From a checkpoint of a small transformer trained on Wikipedia: vocabulary 20747.
Each number is 500 + 40 x the weight over its row's rms, rounded and kept within 0 to 999. Layers, rows and columns count from 0. Numbers have three digits each. The size before them is the row's rms in percent of the matrix's.

# q: layer 12 attention query, 512x512, rms 0.0353, rows 0-52, columns 384-511
# k: layer 12 attention key, 512x512, rms 0.036, rows 0-51, columns 384-511
q0 064:486504519580446489507534541602525545487470575469523497447467488528508574480498487555479411479543556521393505510505534407467525464539494498560480466473471556537587559544511551504480541499552570516514520479563483513576469490465464500454485475454478546504443506504576521502551503544440424524480509519596545552559476499491492513508560520544416576559498459476491544502536554463491499535525
k0 060:533447565489449486547485537510480420496539516497429500478410556538463439505497454481539466478515461539583496432479467534522436538489450533461483542507495558488481513461495508545497456491499520462495539531473559482500551511543469506502556546606541532491507477452479499457481424496508517467505471486440354552446520428521514490529496458461518466449560498503478477477407526444446469507489
q1 061:400443541546508460452503514446501484480543457544462511545533550457541466562497446480519495457444515465521483472447457546541464577489528558508521559486472452489531532558443477456537510480499486551453489535467445508549480471576505546547502544501425397518496500566509527498573524508596541476490554472484509549493528523548474512456540450497437544470494483448536542437460515458559498468575
k1 063:573481483495515598569529485522494586525515537531532505438460445593523439490555529482493476522550490525519451513535486589449464403433532445514496472525510539520488497425546476534502531486542444471555517501477535504494547442444508548491456514562541487536494532405519494507494528536505485540489529377459483474526470491523523533554497519483434556422517523492504397574504445531494496507494
q2 068:511553500531466455471485478470424557488547563500440512453491485448514470470469479513493430513482570507516489493483446453451485495441539518457554495569524430430539487462514452491558556463495468478560491524516490521523462462484464465483467486506531571454526491453482551514537444478459462528437516487466474479493472483497518553483446551463495519514558490493498507513457542441460457506538
k2 061:491426481538508509527452524497462432532502484501505437433505492512520440552528504511476461539488455445531445497477509562468525520558438498552466550436487471542377463441514515477493424467494520558468454525459463512500546549419474472474490458550493461454473542515426546518436584455578556536454477549501489533559517495459498510438529413526463483469511456568539503491565504499492466427456
q3 063:499552526498535494479402487505487586433523519466482487549590511441500455498534472509464485532560492496496512503428455467537481492483478499532571491575523510480457524497434523532473556489520470470449494476444488476565520495512449540572504415462530509477479389515469450511530489547524494550506466524537510530514431484462533535474488509498515499502435511466486543467503657454508472514584
k3 066:500556565595484469497508507487476478543554571564410550478504551493433485527538462472485499438471474491568521473525539478571435525495468499526429545437430512491503472573596613502526499516522534535546546500513534573509471536468508467444470477491505583548481556463465480453477554460515510568527374438517471568481521510509528459563547485517523587514479487569444519522505513486516495441482
q4 067:425532508480505497526451518542510509425549438481516508453473515463478495509492474545442484486586450502503479497506488392518480497505500549439508531564472475482456441480501537544498508520593438474463471497504514508526476476549451484478545496483490543453521485461453458586530439515522463592544437478536513554484410533462485587515476519502504498496496459412506479471451548465458504601510
k4 069:469512603526424532516432534476477441529464538531414512588507476509480440497518467477539502478499468535503525453460536532552547501530497433589498512496509498493487515446554515558537522465502569501558551509496572500520514535478517460564532478529529564537545499462510507412483454518460521444466430497492531512518506446522531430505504433506537557495487527489458510504511448564520428435474
q5 069:437457514530521457515478503454502457466495515499557429580428489521544446519474572520541550511499461473514522468471476544555475487528466500526516511464464553582466537453485449459541483566494512584516499485424476497551412622579447534524563523418494402564547487562472460473522540475553505505514440523495516472504498544457495500497547468538427484503483572516533507465524515537513549503486
k5 062:582574465500506544527505507415492581474511429516471463493585501514491562560464460538489449514565519501465500587417513512522556498487498428526431503507522498456506525543469500481544460518507517469425500457469509481511512438526511512492445580551469486431538445462468512575509424487471533513521467463505473485530466419575506507506422577499432574497490416493468509505584525523462468516545
q6 079:547552492474476491503546434504518544502485471495450482472518481455438560480502457557553499493504529537531462493571484504497484492524473497478440465546525505408488481480523532500468504518539528396527516491501531548528598410513549498466493528493491520494519497450452507518451441543503504555478523497485527551459497494539490485566470512480489483514494529492460531495458515502469467515430
k6 068:445466559470463531506470434543514527439546551550474642505426471474498459443523448505482483478545450616440497479483477512450466462492491556477512473538522497576532476450529492513504483432578466511542523518449524550530572509548505441485545483532513506564425438474451541464485499497506515464507480548465467456533532515464501541556458487455483462438568433522507487561491433567531506473498
q7 068:494524515485448515469489538517529602455520530579469489485559492512392502518474432502465494520483500544441540538504480372525464524527503486532454457559472490524557475523471551545465548414559484402509504442587454507556543455504465525437485539517463554442512478469467521485538476542444440520506480476492497470445421493455498556484538538513507500476523482477518482504474668479507459577521
k7 070:445473553569448497502470496488489460551485481507452610568464502508489515505489630459445478446499430518483457491511457518536522521441546517515569544479489523452430530490511516487524530486446451558560499581525519528494508585486477550557499493486540489508517512481549460497467485492509493500495486466489470466472538441561505462483521439503563466465523472483528543561487435566415476498552
q8 070:535474487473478548479586490526478517555504539506415493474488518526486538495515463487465505449533564521544416489532521519458430495540493451455500453546481496442549478487549535517584442438532513435459532493454502482535578484455523431471504461508523560504510489444459547474500435524472513453516508525443465496488511492559437486483422493504495461481561509492477534501507515487480500458435
k8 070:572430568499486548528473471591478437454494512567538628517475502541492487454526513560490489514523484593537494501471500542442495501536568570465451474541519446564522432484517480472459517455437463505531609627515517537499538491525473452448489448496543489457470438491482464465470484521473482498461538491515491522518498513577583500545519460442547477518520525537481465456476472495514481500469
q9 072:506628514519462481484535464462485569469567526511464545458510577467483562457469465457402500540530545504538532538468517411515485508469475528490515497523542504449539512517504525498510566463563500486437468474612482503496476479496463542487502502538516562424500457381482505524531415551504508522482504478505504531529477504491469564522521528457512523512515426505556444483488545498531498586502
k9 068:397537513524485430481497442456522423544433531485476500515532518576539553545465534463511468511502509494491474475487529525546540457479502440478465507555494561540452471549514518540504496472431494538583482508493557500511495546483558485524469496572463553551474498469574503436505478437529493500551488504470541542427528523475488414498464497532530467539520541455520537427480527528439474426484
q10 070:481456455556551578529449442458455476525423430466552546479433525539593491493512540516517552428459498474515520535478538541494582508545577478527522480498543513602432474508503515507531501577413474571534507494366502509490425580474447448548490486509499492507466458626559499478503516475540456447555505497497464508538491494506514464427484420495453466492523576515495517499528437535549526469510
k10 069:477531542431467489486488504517532583528554505527547464459493484466504491513567471588543492561483437504480534519450504525534444480543433530506471458432478551509484440533454454491488471462568579429483486498463508469519592414540511510429521485484503482485467518513517436472555524513487533521484548538536503395495486495513466496534444499479495533424502467573551429466528494516511472539494
q11 076:563501530419533539448427447522555493522531485535438569464467491496538508514510459441546512425408526499531484433519503598494413498498525442451463488540508474463485437439482447518475475493510492477453565520422529460498593484513527478532564457507544515525524496498455502529481479527496552513422548502490472508499518430495535456503495500453438501508542492515445599554525454482521473418438
k11 071:491409508488509403513549448589489504483532473508511559552514465544500457419564503537454501517523507590421567523565518509467522539462480565536554469555543535542530447420509513467502519445553505490498550512489495504520579448502395512498523463501528497455492448492479485403497497542479508453491466499536464458505538511536512527533454465446503514478466535460548438477559489534535520494508
q12 077:430442463516521483492481526452433453487466454469521444535482480581516484504491516516478501437418450464454499467548529502527534483513507504532466461495525472573534488543494501551492518528481547494516545502480519484561469512440464460550447566518461462524402508597613470496473499470539497484518478504464483502577566589499512458494493485498514573503453530506505508484540466508533573479502
k12 074:513490569515536502454523520513513531521589459557571435489457424460476501473589528511549519595490466494562563456493440548481414495487511550484494518496488466541556499476479455472498446549544517459444510468539501512481549484519523500467496448513541500536497536546478482541537578547384519591503555548492491472474543477511519501479480477488449510438521446505505429460504466433483516462487
q13 073:530441502463480481464496421520491524561500526527497587525515483501462501453503442510523469496489535512528409448567451535447489491478537463513474504480483533434489440444507511508519549428586478486491499528441502515511600420516491482428494512551552520548503484532465463455507419506505549509476566492465530488493485447497444525585498520502505506476502492469468516499522473463536461425466
k13 076:520471441489501461568528462562460537501486505520525530479472531499494462440495453511495477496512474570469490500495516553498444526495522587455487480612481461477465503450474534460466479409496523512553603544460496505564529471583500433470501410489523519431507456457477474524499513572471499469521474552590495474489552490571517483558499414416500455469515584551511515514457492536490514554489
q14 073:479537500468525462537438503551549472534473543546464414484471470524540500470477533445555498496564495503537512478503480528483427437414441524481463477587496439495555468498465430462505498473523521504468479530600498523425568528502549574493491493459546507540489532386493520429518619462519522470496568477501516552550486448411555548561539489459454474484565431488474601553544492481523502397548
k14 088:469484462517530529462503521459509482507479491474483460550589503550499492563425464464544468478551511426517413573552478460492574450495505484508521479482495515456518600532580526570511505549527429526557479487537519579500351566467437459597424491555494466483538566504448499539485462458508543504537454484453483588461461554485519505451521599579529529496484536473474511486481520524397502548512
q15 073:468504453557483487534542607458451537446571525512534435512502503507517511517492475515460498544493414534472521524526461507487471484428476485514570477506533535514541506491483452506517518483486515539493486472558517522503430492472517602542431542488473519478538515441542531478502483381518486502545415476522444530473427494450503529446446489447521514492483491490578499508521477491510516561488
k15 072:593496516524448537415502532421601496405482517462459504491512524472449542538474461451503518500531552419521531474476475444464459516538484448537495506392461437524591459574519527501484429531496501450513461463471464485501495467478535505504505531487451506618492558503481468460504558520504538520562466541452525461523486497480508515504447554547486550543515448506486489528490527534496496472512
q16 069:487534522449515515456539449528504542511525536512526649438505481560508485457486472482502490395460526530531473453490491538436474514515489541467490557565521534538463485448471545479470519455501437457470525518446520450487520509558474485450493525522563517504424512486436492567471405504548523558458523523542541451473508499465447461459482552431525510546494494465474508547458508497436507485491
k16 085:492425513496506447558464492514489490505499450527447525505434515467529478499427514560436554483509506569432482459461534501448436517544541465520535488550509503532506453486458472472508571477495486458500571502479530482524534437510446435444602435502481515475523492485534463448477498492498448425450487518601552475506527475505532548605433429427519393483513528474539459538483439524591471506553
q17 082:522523504504510551501484496591486534525524564490455516476492474464514520491473460493541475511546531531516480551522486444491445475486483505432447449575448448398556470454550409501524476485561490490477529548502463564481513530517512530473564513454520527507472478443471485496562478505508493536431488480440499533495463508496537533551512520512491467551531473503451496484521451539430504447532
k17 073:455518436446493467517443483464494460550550469503492465547549515559479528507449578498518489509580479505503443516397451442576531451485525510522475533560544516398405608464501566493527420541507513524550572514547467540565498534497541459513479523471500431487522493437475603559503441470555458445510439481524453531491453501480463529537496477487473496526486517531594573554532570461472502506515
q18 086:406506463537507478530511490456502484405490580481545418540467539495490560564508505549430490524538457488467569501460520491526501510520496513541531558504479425557546541545511510477508437551469549443531534543526530493491453508506527574544483475541490486522517485522582465495531619500421407485555459469563533516555569540486512498462496492539514506503462496499458457478506566495461548502566
k18 092:466498494506525511464458552452537451472509463469527401509534507490553489484551489499589487504523528411583469508446491487495546485471509492492506539391478528454537485504556525518474539592487569505490442432497454519449463480484454565516399559527470502507473503538457529599518456533477549532543501512440474497444491512450492531419555567565527558499483509526467502486550512500473492522536
q19 072:425526473522517521500452480513466465515495514545454501465470466544485497521432529453472497507525441488451482453509538466459514477385521480502478480448502533533515480456478448599464518573457479468554496463489534487462418501469488502498580544463477422510498470505535506422466472497472481494442532539459531515554492497450498529560495528468526551523498568542432435518526506459475508494499
k19 073:529478537512492526524599411503557478501468565588569540490428493474493466429566440528512542509512431580534542435486425501543419540514483516518537518559555438507473489499477447453532406463488595519510557566438479555552610515607492434453474470530538539499525498448483495501541572463501499514566508459596443455532533503516524436462495436471463537518442444520520509520474550510525512485461
q20 080:581546529443500502474518444610504518484451571526521577504436516498532502496451514483597500440439518488549429520554473472543448452535545532484457519534466498449534449550494464477514436545502460489546537557506478578437581533483469442479502505534567536501458520531496542499526538438548516517490524474455455447499504490524521566518521524474440482486482388496402496506517427497505423441460
k20 073:456580460434506533545547389519429533530516406489492522496532451493536477555441506516451498468544558529505480554477503516488401535557477461462545523529500517566424557477434456555499557492586424568482491552458467476509486587503482534481521487528454536407485465426457490476514462533520532451518541495556511495482574504577500512431459521508483496512604530511549458485462528539476553524534
q21 075:488456503582513464504454551474539444495502522514487391576467503444500541536533550491496573523501542509481510496482518509490482468534480483565582496531497449514473493516496465509484563532443530483526514522477496490439486524421545625577507435474555480562438479405568537392486529471488449453533500445475452464482557459553508525480502468509490461452541548481443557502510412508534539521520
k21 101:537511474500490478475505511427509518489488512436486432509580502480510561532451446430510483471499568474502519511555503442498503516515495549491513436450486444534509521544488555535507513565539515570496417472512557537496455465470488511488491575461479483543528544547465542542481517504474580562560508527398511531516437539472498437455555579542526570517469494511447517442501463476509506528528
q22 088:567456510517509445476439494554472474470499455510516551493421509537526531518479570451473455477493483444537436574501525517503607546527541501592569533419499547550532623544445516544422493570462552529467444460453535510500538554441493461596496508511440482551478491588511510504501514497522509489477448502478515541480543555499445481512492503515519533501481551528535420460486518559562465513583
k22 089:588447479485458426477614495490565483588471457513499515462539469512485524494489513451480470491462545477471509478485487477462484540468503490453497439530466502529456540507498518468551534525527468533456461540497557504473472480489463508460453523499507499537508534549486417421527447474477487509528512475425519470556583451533496509505505470506460460395480487488456516452458498496527523539505
q23 088:506468505455515498517476521523513469540492524583454533467449453569536443528395492463470487461457500513536429530523495585484518521434545479471482474455461562468418482497511484604486529475526512505484471506494450534489459523516498521497553517491508508554468513444444573452445577476485550491545599502446565471484459467507526499546492456498502461489514500512464528511474468494518496405452
k23 084:576470505504429513563488507528546483463517546445474610452495422562515527444549448457591533470537552549479486514527498562526488559546534472560471555523487554569509485449491468426533529532448503520558520522552521509477480415458449476553528537557448542530462501497559511428537467451478484510446480474540479476540474505577485490520467555495576472483434452492474545462504529522513479496539
q24 086:478514426462495494530506549499446568437549532442438460541498472444529415482470500442452524614588467416481544522462545520430511441439514489571543421464452494504471465539506518490519492504490612537458439496546457457481496593558536597520495505484500484470573546501473470490519458514482479467571510508449479468505502519469514519534464446526455462492510485479555488560502558475477461472549
k24 080:519505490450419556472500425475537480511480501485548523519565440486429455510520515514503416563487472507456504399489504489544493491522466466571581534507543492462454456569477463514478462474491499488515500532452462451506528489568582524491508483500594537509504407508540496484524527456496486543490516478529439501499475459473461388477568508453514508524512479533450532540490610499490498506506
q25 089:516554455403431469544476489530504518434520441469504613476480533515524470569444463528452566478466476505493436467537554496523487496480520521554444516477501541542503485487425476476494528510542505538502544439472430437470547472475499438492488503534536498540520516484454488499463515483505496480562511526511413441521522452523498503516477439460568545476495515533456434530570499490521475466503
k25 102:523476510501407498442489443625456506571425445510431532405425498515481521437452537502470427524450523505482486513468499480424521511527514460512499540484541498501428462513470423513510458477477513424515498570473469456487471538580525430454508480537579540429524472580561455429529530486520428438482510488569521500529566526500534488497407460489548411526512528425540475536508466507532474499488
q26 093:525474474541501459468532427513445509459459534443530525464499500551536516490474462474535483513521478489518492477497465441568453480439491476474508523459515531496501520504495511488493463530491480493554506554491459543564515539455514449511452524540474461488506524479460551534454615508572442442508503479487490498455526560480524530499415508503511489490485451514509437500580509450499523496507
k26 097:457506558490535463527508424487519508549500495507495530534508446556519452487445453465531535476510501508541532521445502512475400514509496513516533510520473447521453447577490465502534471452541463509479569496458452534476571446574459373469462437580464479550481471469470471525540529479515537520491518566524484470555593464493458559517598441472484469443560465529532515467484579466512518459442
q27 087:430528580464547526491449426542473473481474548547516532551487495540539466487552523499472502448440424483506452526579560475517488544495515485469495475458448516479551509455505491502510605474464425488487543434440515568511441470576415470461491535541466545500537495448420580492573472497479463465488506496457537484490529548489489529564467522531493514571451445508379509462478486517486491526511
k27 089:488427511453475514491447506486489496591478503467489476500467490492479486511477472521463464481504429504454439483482473480497576540553561509504431543500505521498479542424478497514448476418498493508485534530468487479569472481457537432552524510476546447480492486524565469485447466514586500500423493506541429481440562470552522438550479467464496473528513567481569428544541458564448482515496
q28 090:472460535546534449566480575476551509535510423542607515512485482537458518523470523493456567501490505531428477505564544476472513531501479447527538463547437477463475573514522481485513541554506487477532553456397562503468499397552446425534500503525438481505491482581539484489475481491443457433434468485465488510527506500529537467481515551547509527473441466546434523444489571477502486462543
k28 099:430508497437547486483497459557513475505497489572505518557457488515535454503570585496396486469508498532558508545465481507506472497491505539431429581488549480521500510480491513556518486473579456477523519500454512494509531527537526494469484489496506502487579527503406462587541457511512494521427555427549493477483533479506462580543529507495496496446498542554557462533624484546478489494537
q29 095:503459575501532528582454537558605559538510522526499491505479470525503403490462549511566549462478549469527416487556484560551490530434519489461447529497438512461504470483464479504497512552502528501497583522462558563466454469581417499436585527513469452584500450507502550442547504531506577464480529502537547493550497537503514450541513500495478542541484473547458507507447478525510492452431
k29 085:456574503475528476527555456571547475495484523587507448472557502544481506499532548500486543511570504464476534486436535502474404460514485496515496520523496492487504568459470497560481453457489498519482438448502569468431446518463524471469445439453551490465447495456497444509510506527469485449491511577567504522509471492492520545514556468492569507495531482543453491442522511531410484477438
q30 084:498458506529539506536505564588516510537490461526499458478488475475479472501505440476490532551543539483443585526541498502449519489560453445514544492574444546463484516553553514512507422544517528415480565479563492520431535470517463536506440514422416534452447557529557444465458464568416501532447524485474488529533480445523505440506540513459554488442501511470435496489491492567473529429544
k30 122:493480463507527595522476484419437510440546554462547363575513527452518511517530546517528504582521454434598508519489523507533465496523482493515496517507479438441522464494450469524427495522505524518474403426499465512413494525498524515571533484444519496452526461505455532586488551496541529488575553523457443496514472555500499468453502491518482509520505506542463519518537502431436494508526
q31 113:446487464549498477497505519470442487478455500419525486546492498530486507451463425575505559587562509475415510448516502435496483460473480485543542513452489479456533520531567456451532464523539507483534475517540413427577519480517560550494448495561474485467492498549512458493498509527489444478580435540496513490512500523453464464496462517503496542495438510493531512571540575473483497540510
k31 088:478480466469502532482437495548475529437494532549476444525522531429487502449603470536481446520573465537505518470446489473518544430460460555631495483539464481473546393507455561503435531492480499475554504442562458499423513478505468528531459494480498457460441461427487456525542512457570501489470446490459430563497473476471466496527507511500476566547516509485515549531507549447459519532560
q32 099:573530499442485505453538489490529443488497503474520591557482507534526537527450526529562426445502491435505464520511500452523540556539552502537501514483474453442522494486472529502598471518553518479461513504424476523543458499508408536501535504606469549591527459545454526534553514515410519484495476500527559518493482506477455554502536505492387537443476490531512444527438451527446502548440
k32 109:552525450507510560489512506460565484532535453437500470444500472467483462522511548522478519528494495515514559515589473456473507439468405448469539547426458469537485474552538428530445555595482604504476496458483540510460502531521546457479487471448511580508462512547538479468510497520449567467535548536402437461550437498493456462500532451520514519538546567482476518505509473420457542459481
q33 108:540515511583443435460462542440470546486493466507521557494468507475484564492500463558563492583467516483495531495481483436472474432518483495504504487486572501446526456480496504476469471517502479487463465509548417487543540487479603496531455485499586541469481487570518535543491534490530466477505490518530451509480483468468458479490471502504486512483478504477520500524495553475543507568546
k33 096:491490510563458541518523513477552473437488514418536411488544491544541508473512466463489501554496464529485552466479468425505523462489425503546522513467494509561559453522500498482516469500525490447434390463495488460488521556495492597504506508550478533484487467396492450471438492511468427573478515506526581567498463570503464467430427545500488548552511482405478573488467494473488503505566
q34 122:479514474607540545464503575400480468459483486402555399539505503480468500549553514523499470534532509581539554500497462521518520485512496482555524510577458498466508479550507456437540445491540532505505452497480376449487549537477517533487451404467489480463472545487470509520440522566520485450535409485506496539456488495529495497407466508515514512484553568431549528482497527461515496541595
k34 092:485467557539507548544524547389388508492493553487534440480534492468490497497488400500523487551480588457478498478540507478540497500512496495583411419545474494491469443473525513496498447469535551496528449467488461490554518535500509645525455442478453481529514553453509574561497546519475557494506432511514541470511497526529555493501508491472518488505537558500465575569499517453502489454418
q35 095:504555557473506525523487497539502546499516521520452505496482538537531533540483476468494522517445498477525500597545505474531490545448548476512581569450479475425541512528513500467574526482542496481490543468545482563534559456484420454548461498485537541516518555569516499469459523480535490479437528494533514560542475593512513515574501489485470448506484524468533481498458505518486452576543
k35 129:450486499465520526517491437589514458549494374469462516549460489555466456481471552474490536447512488481532424527429473570533490590520609528427441461555541415500425552462514461502567495493493425514527486543466485478557542441441423429396442542538502471505534481460484484515521492478521484544443468513564550459483515485536498512511544497555539477480559511536524444458497452539514511482438
q36 103:515427497462468564551468501581448583514522542466561485512464516570498502454507552539474484479416495396486532439485517458584594492455516539530493521482465524540580505519467537505427529509442524501586531511476530501464509494546450492589576519512485528525527504482496553546533491549505550443421539444537407527533464498442492514493527527447502451561495511469535439499401454510465485457505
k36 101:482457490521540494483440446501469568463555466464422529497457543490553477570471508497536432479487573513531499496502488473511460490521574496486517550455551451449447529448498525492479505495508441599563539520526466513547494523494467431505582536490509492470486511503519486481443486488508507454439506490511487608568497507512556548517554482526478443565480492610462527531518517500538464449467
q37 104:465466524460546519460567420480539498532437502531458609547593445502538492494496537592451525472533483538460432472546543416506510482510460539523458471444481497532532454454422513493557577524492540527494502398460467503467515521514469511532563515523510526517513448468433495542482452505456512444509532511439502484471504539500516474505434504491442502520446543424494523427511485499470480543531
k37 109:519410516555487509485408457512526504540524479453504496480434553526453481413511535495504383413452506523551585471498532554479494542527518549484499510508529493440516530589405508478420451507468518528450458607495480464460508479511509510483479519470556468470509500502498502454517482494524515446540481466528427528513542500475449521479460501484576479481458540483424466473529464494505440466560
q38 104:541500526552523497513483564508503505469463482507460488513470474434465497536470562503478408505517391539530561568457548533627488436566517544481434471490535526525497517528510476442459517503555516458472424519527467434432547490493507494504445471440580466403533521435502487540511466492497424536562533450520429509526451532513469457501514449479497561474512527478462460543513493441479455483525
k38 102:507577475626516465537505528519486449489491418467513495459552474465524557543453479552545542564490480479533483466496491525477495522610535538505492537488564513436488508516532530510484438488510547420496530424512475514542504498503522592565510641444484476494507462544507528535512458469498496517574510556560536553432523549443528553471567518525459516504475512469470416471457464531493511515518
q39 104:526523532458471540509463414475398513535518630535442471519502503433566465545494510513442530471505515446440541553439468447521453509569488550473446517527510466514542439479522523484473469388519497508565426515528400576487512477499448551518487544540456494508492382491467497567518466485549523543522527488521556583518420515445448476519437488482594513514478439495427539558462560518564542502488
k39 101:575522528554526502501462497472466538535492504529464506531476538408508521480471481515499467524556472545493459538446539576532457547533505516474487504462455558568537484489472520513596512484508489515549548479473502544475560487465424496507445519584546485459513510492531535503529445474538443567457459532590501547538546493505488489472449513542463515497433451563420479491480483487597462483521
q40 103:554562524553504478523533550534533457553520572468500495412550504541405498511549474454524517471454510550520539470518529465502468517561548525540501479570551508491517495440446512506463511496539504611499544530478553509507500532498487521518489561489517562505436471473418515517489496501468503483480496534403515492522443449557454493514465553503485502553448481477439466472393474567470520459506
k40 112:404485489561552492527542495442480468495466538498535535476507469525491475450461458489514482408550522462459535472602562493612473503474464549534443519555512525493501509455470532525495458485528454500492454526500463485493521504565428640480456571551484512501436461429467566510460533523527537437468519468508524494437424477481468420493545478495465524495548526503498538518530554548556478450470
q41 108:504534471457540549506524482548514521490519512546467516505461597570503422508505482530474494549485505541513480521413505472443579465528536464509490479450476498513534532519467535461454532490553572473473473504511466499500536515492486558496559410437487442460468488521505508524499523474528573514577462429504495452516480434536523505470467452471477475542459487512494498515510510526491496482480
k41 101:525500517581509587536576548511486494435479509509445539554437546440581451482519511495469491529438516479487491466423507484510574528518532508502423458538491485432430498491451604506559514564590494508468529513456465531511593508526410583507484521489511525563450511483430515516510506408488427518532448511500514445520558451564545492532497579529499403483385498455443486472461533505502506473498
q42 100:480509504505547535563501516525515562530464543482484498479448460500530454452503498506436476526521467530459465509536555453549494497530491451447521520510493448502563499559499527477546417549494513490526524538458460434504568462471472508520555431484472481536561504485518477510506535622513512515480466453424523499512476543454487484492462532501483443499495506547498545530496543530604460428547
k42 100:503459501519517484484497451466541447475456550547547440527503568506510471447525524498530528572557525459495511508469481525575508460524461462477522540397504522436523461531511483537463498493449593485488465481418452508489503483498534573560451500549512455561514510499543481496591505508476447507435510504515438550429561523529430555502480462456441443571542458474479577486470503526542477466489
q43 104:495518504532422522556501487483560500539461555486523523440518531446536509485461519497542507525484478518507474454491532480466550483527477467515500441510518503495496504494492589569503503458414480539577505499594531474563571402531427586519485540602566513472449502497514493473490440503508544535456515434471519442453436476423524472539501469496527417507436516462590465472506462583481571571495
k43 102:468414583499501522568459496552505508478589496470472598441498502493557473467503426439482547490525533554432539511533560479458474562500550455513482434531458477554527501528487521544533543471552472506479466522528475526495470476417475532460462491448487489507442525455475522461474471534493552545516488450489618515514504483515565464525517521542504488490490519531421483494495545443501546509515
q44 104:530549514491447532536495563631530568538457469512576481493518529473434486515466452521534501521491463518489588447566510458458457510483439420462540481550530555506536470488511516514474486465453539503428467462521420476461483557484544563514470478456542493488544425474556462500473439437434535494503544490435500445543489489487521397461499500471475537543464608465486470515504479488518454497498
k44 104:479502493574457495501450465539497531515492587499499499572522477502511476506469490574511494501493499551539471504470457548496389455448543525496500454546481548461494550532463520503487557500538489493509465508573488484524501496523428582553495501546499446430474507453504549476526557525440451545472507544480601509437466441441542481505468549422534559511508508485462496488469516513564531454543
q45 104:494481559545504399448547554421510452485506592416534529564557475525526552445548568514511475495460489572456458465512456464435535541458496498555537547481524410423487499561460540471503475532490436477571453470447483408454540528508458480450561424493558465522460459476480520469464453558471524414480534436541495537510611510530489491502544550485514468551551508468445549455543534436402504456552
k45 103:516469496536587471544550520464495474535483474520527460551582488495507524521488471530485511487520461530469510490461477522531479515480523528506517518431529449521493618544547490474597485471464469525526530535447453495566512479522511510470490496468519450455437517538542542514459460522460452526406528474542501557493497533503511509506509471543492507495496512437480506525577483536500472525494
q46 107:400481452493477459528457500464466541543478531598478543455506491478460443508470470417466470543490511515490527414486466529528490547507503509507511528605566512540475500494524468511460455412514437466466535478555573565543528513453495466482457475387566541512520460461548483502505504546524550540460504419562534561532525445451443443498432478429511457478550482512544474468473546525535475508468
k46 107:485478545481443450493496520451500531505448583508541484434470532525542495540449474507456441474474541506483536490590518519566477498513546448511516539449465514490476460545514479541470456453494454406441479423459482520471508498479557409451442456500532546516406500543587477510587533561485514482539467479535501531527466469464460517516498434456503479493543542593572574517510543518480506558540
q47 106:483496550503517520542566490533484459508520569532625530526485533470528507499487500432560502545463527486466464458455437503493465509458500526559544524533498521492469420417537505479515508493562476465551478537426519463489546555496542513488471419497482499492460472477573476487544531463474471570459519430544550481499481450480449484543487465453494473481524511514465482419513498577503570475471
k47 109:492505493496520442424550536519513516472536484529513492589473528475548494568452467551574508565520505485506543486489479524485432491506487551522525523451518487532434480497478533526522513478522457461477448505469540531440543456501448477425489500525508521494520431417581516461542523462483450555504514458555489528544494526474565421532508530498444452462538496572495533454449565568476495510477
q48 104:502539509500465435434456506449473472492557561497470503443516450476527501489469523424571520526502492521515514503431447541452485532450441504487521530471496447489471548478477485543496402493493559499497450578485479520499493586498558513489470495466501512447507492500518487558489453461526516504524568492430467459486489458410595469473576480488556472480466471559491502509549494494452503508489
k48 105:488492438495466382467577466444534581526537550583467459555521480468557533511483495437530456624500509539499480535484476463529503529524540494487495538540472517480495485529508487508501489519514527527481468506438514459483479524525501512450510400486491473471523519419524490477456533505555512544563515468401474505407476496525482543444509510454467498505608512531529496483491480558476555549548
q49 106:442493538462587442489518485577539497497512428505512483477361443469483486494530480498463542574485442522472432490534558477498504568551506498470465490560412461522465547516626538519503518462472529488552536517507516464574466480466506496469522572474503522550499471518483509485526462465491486459571502553445488501515446545547443477544490536523496483485511505512496532466490506509478484565444
k49 103:517480594443589471485485502550492490540542440499531458507464523434512486457550547546507492546496509483453504424459524454528574524494416472527488556545489413465433492512467478501446482486506540481466533503469465473549537498572405408522540501468517531505418422608567471537518530537504536524537466551541411514509449512469431500513559489500534508534460500461452555527529501476515447494518
q50 108:527485519532464494488541508553470495610470438565455508585462532413497500471526470486504479503538541503475508460440489519527493529548447521482539481513463500519403457496479527509514503470561489531504453555485524476500478461465497542451390530467498505530470493419487467542435527550520490497494510411481492491510507392528525422446471519459497455532545455584568546516608450532537501547474
k50 109:414445554466506481516535486544420446505502492558480462556510460488506556459492439466545534558447573514511481521509501552540461469509493516477540530498487571459520478529529463521526486537535458470403442519508469488417458444473517459492406478471530495545501484495502562533500552475472516485495467475509518510567513469566523501538537512448470435467530540539513504572514471434491521500500
q51 100:592471490547524550485527504536519567493540479472450522446529540453464503505550420477486499451508524491520526443482530490451485490522457547393461452490533457540433510535452530491578535510559544495491431500554506540474463489535546531489494500541440548496473492445462519450519542538470529559527450534501495404462527500564482493574550532459409515415452463474519468489473419536543476474452
k51 101:411479474586531481506541578565518594461504487539496517466505476547467518515493452458516515521516491551472545438452459519492479477529471501531507437519498498524451432454482460510454507458568483451504528444507489464554543457516444537477512522537475537551553540517502491491501538482508483479465480500456546496457578439524495430469533551508508487504537467474449546414498483527498438471500
q52 104:524463481530462502471478482523465502507481508491533486498542498507476532428456492588498512523546533502522545463493515543564550503508536447483577564504482540535470450487564562505502440538479537520534481502486468484497484485505451447471527487568429498514508524485471493574505482490489531457480543504446515442462515521460489541460457515545453516504515521567485541476602537469528529505464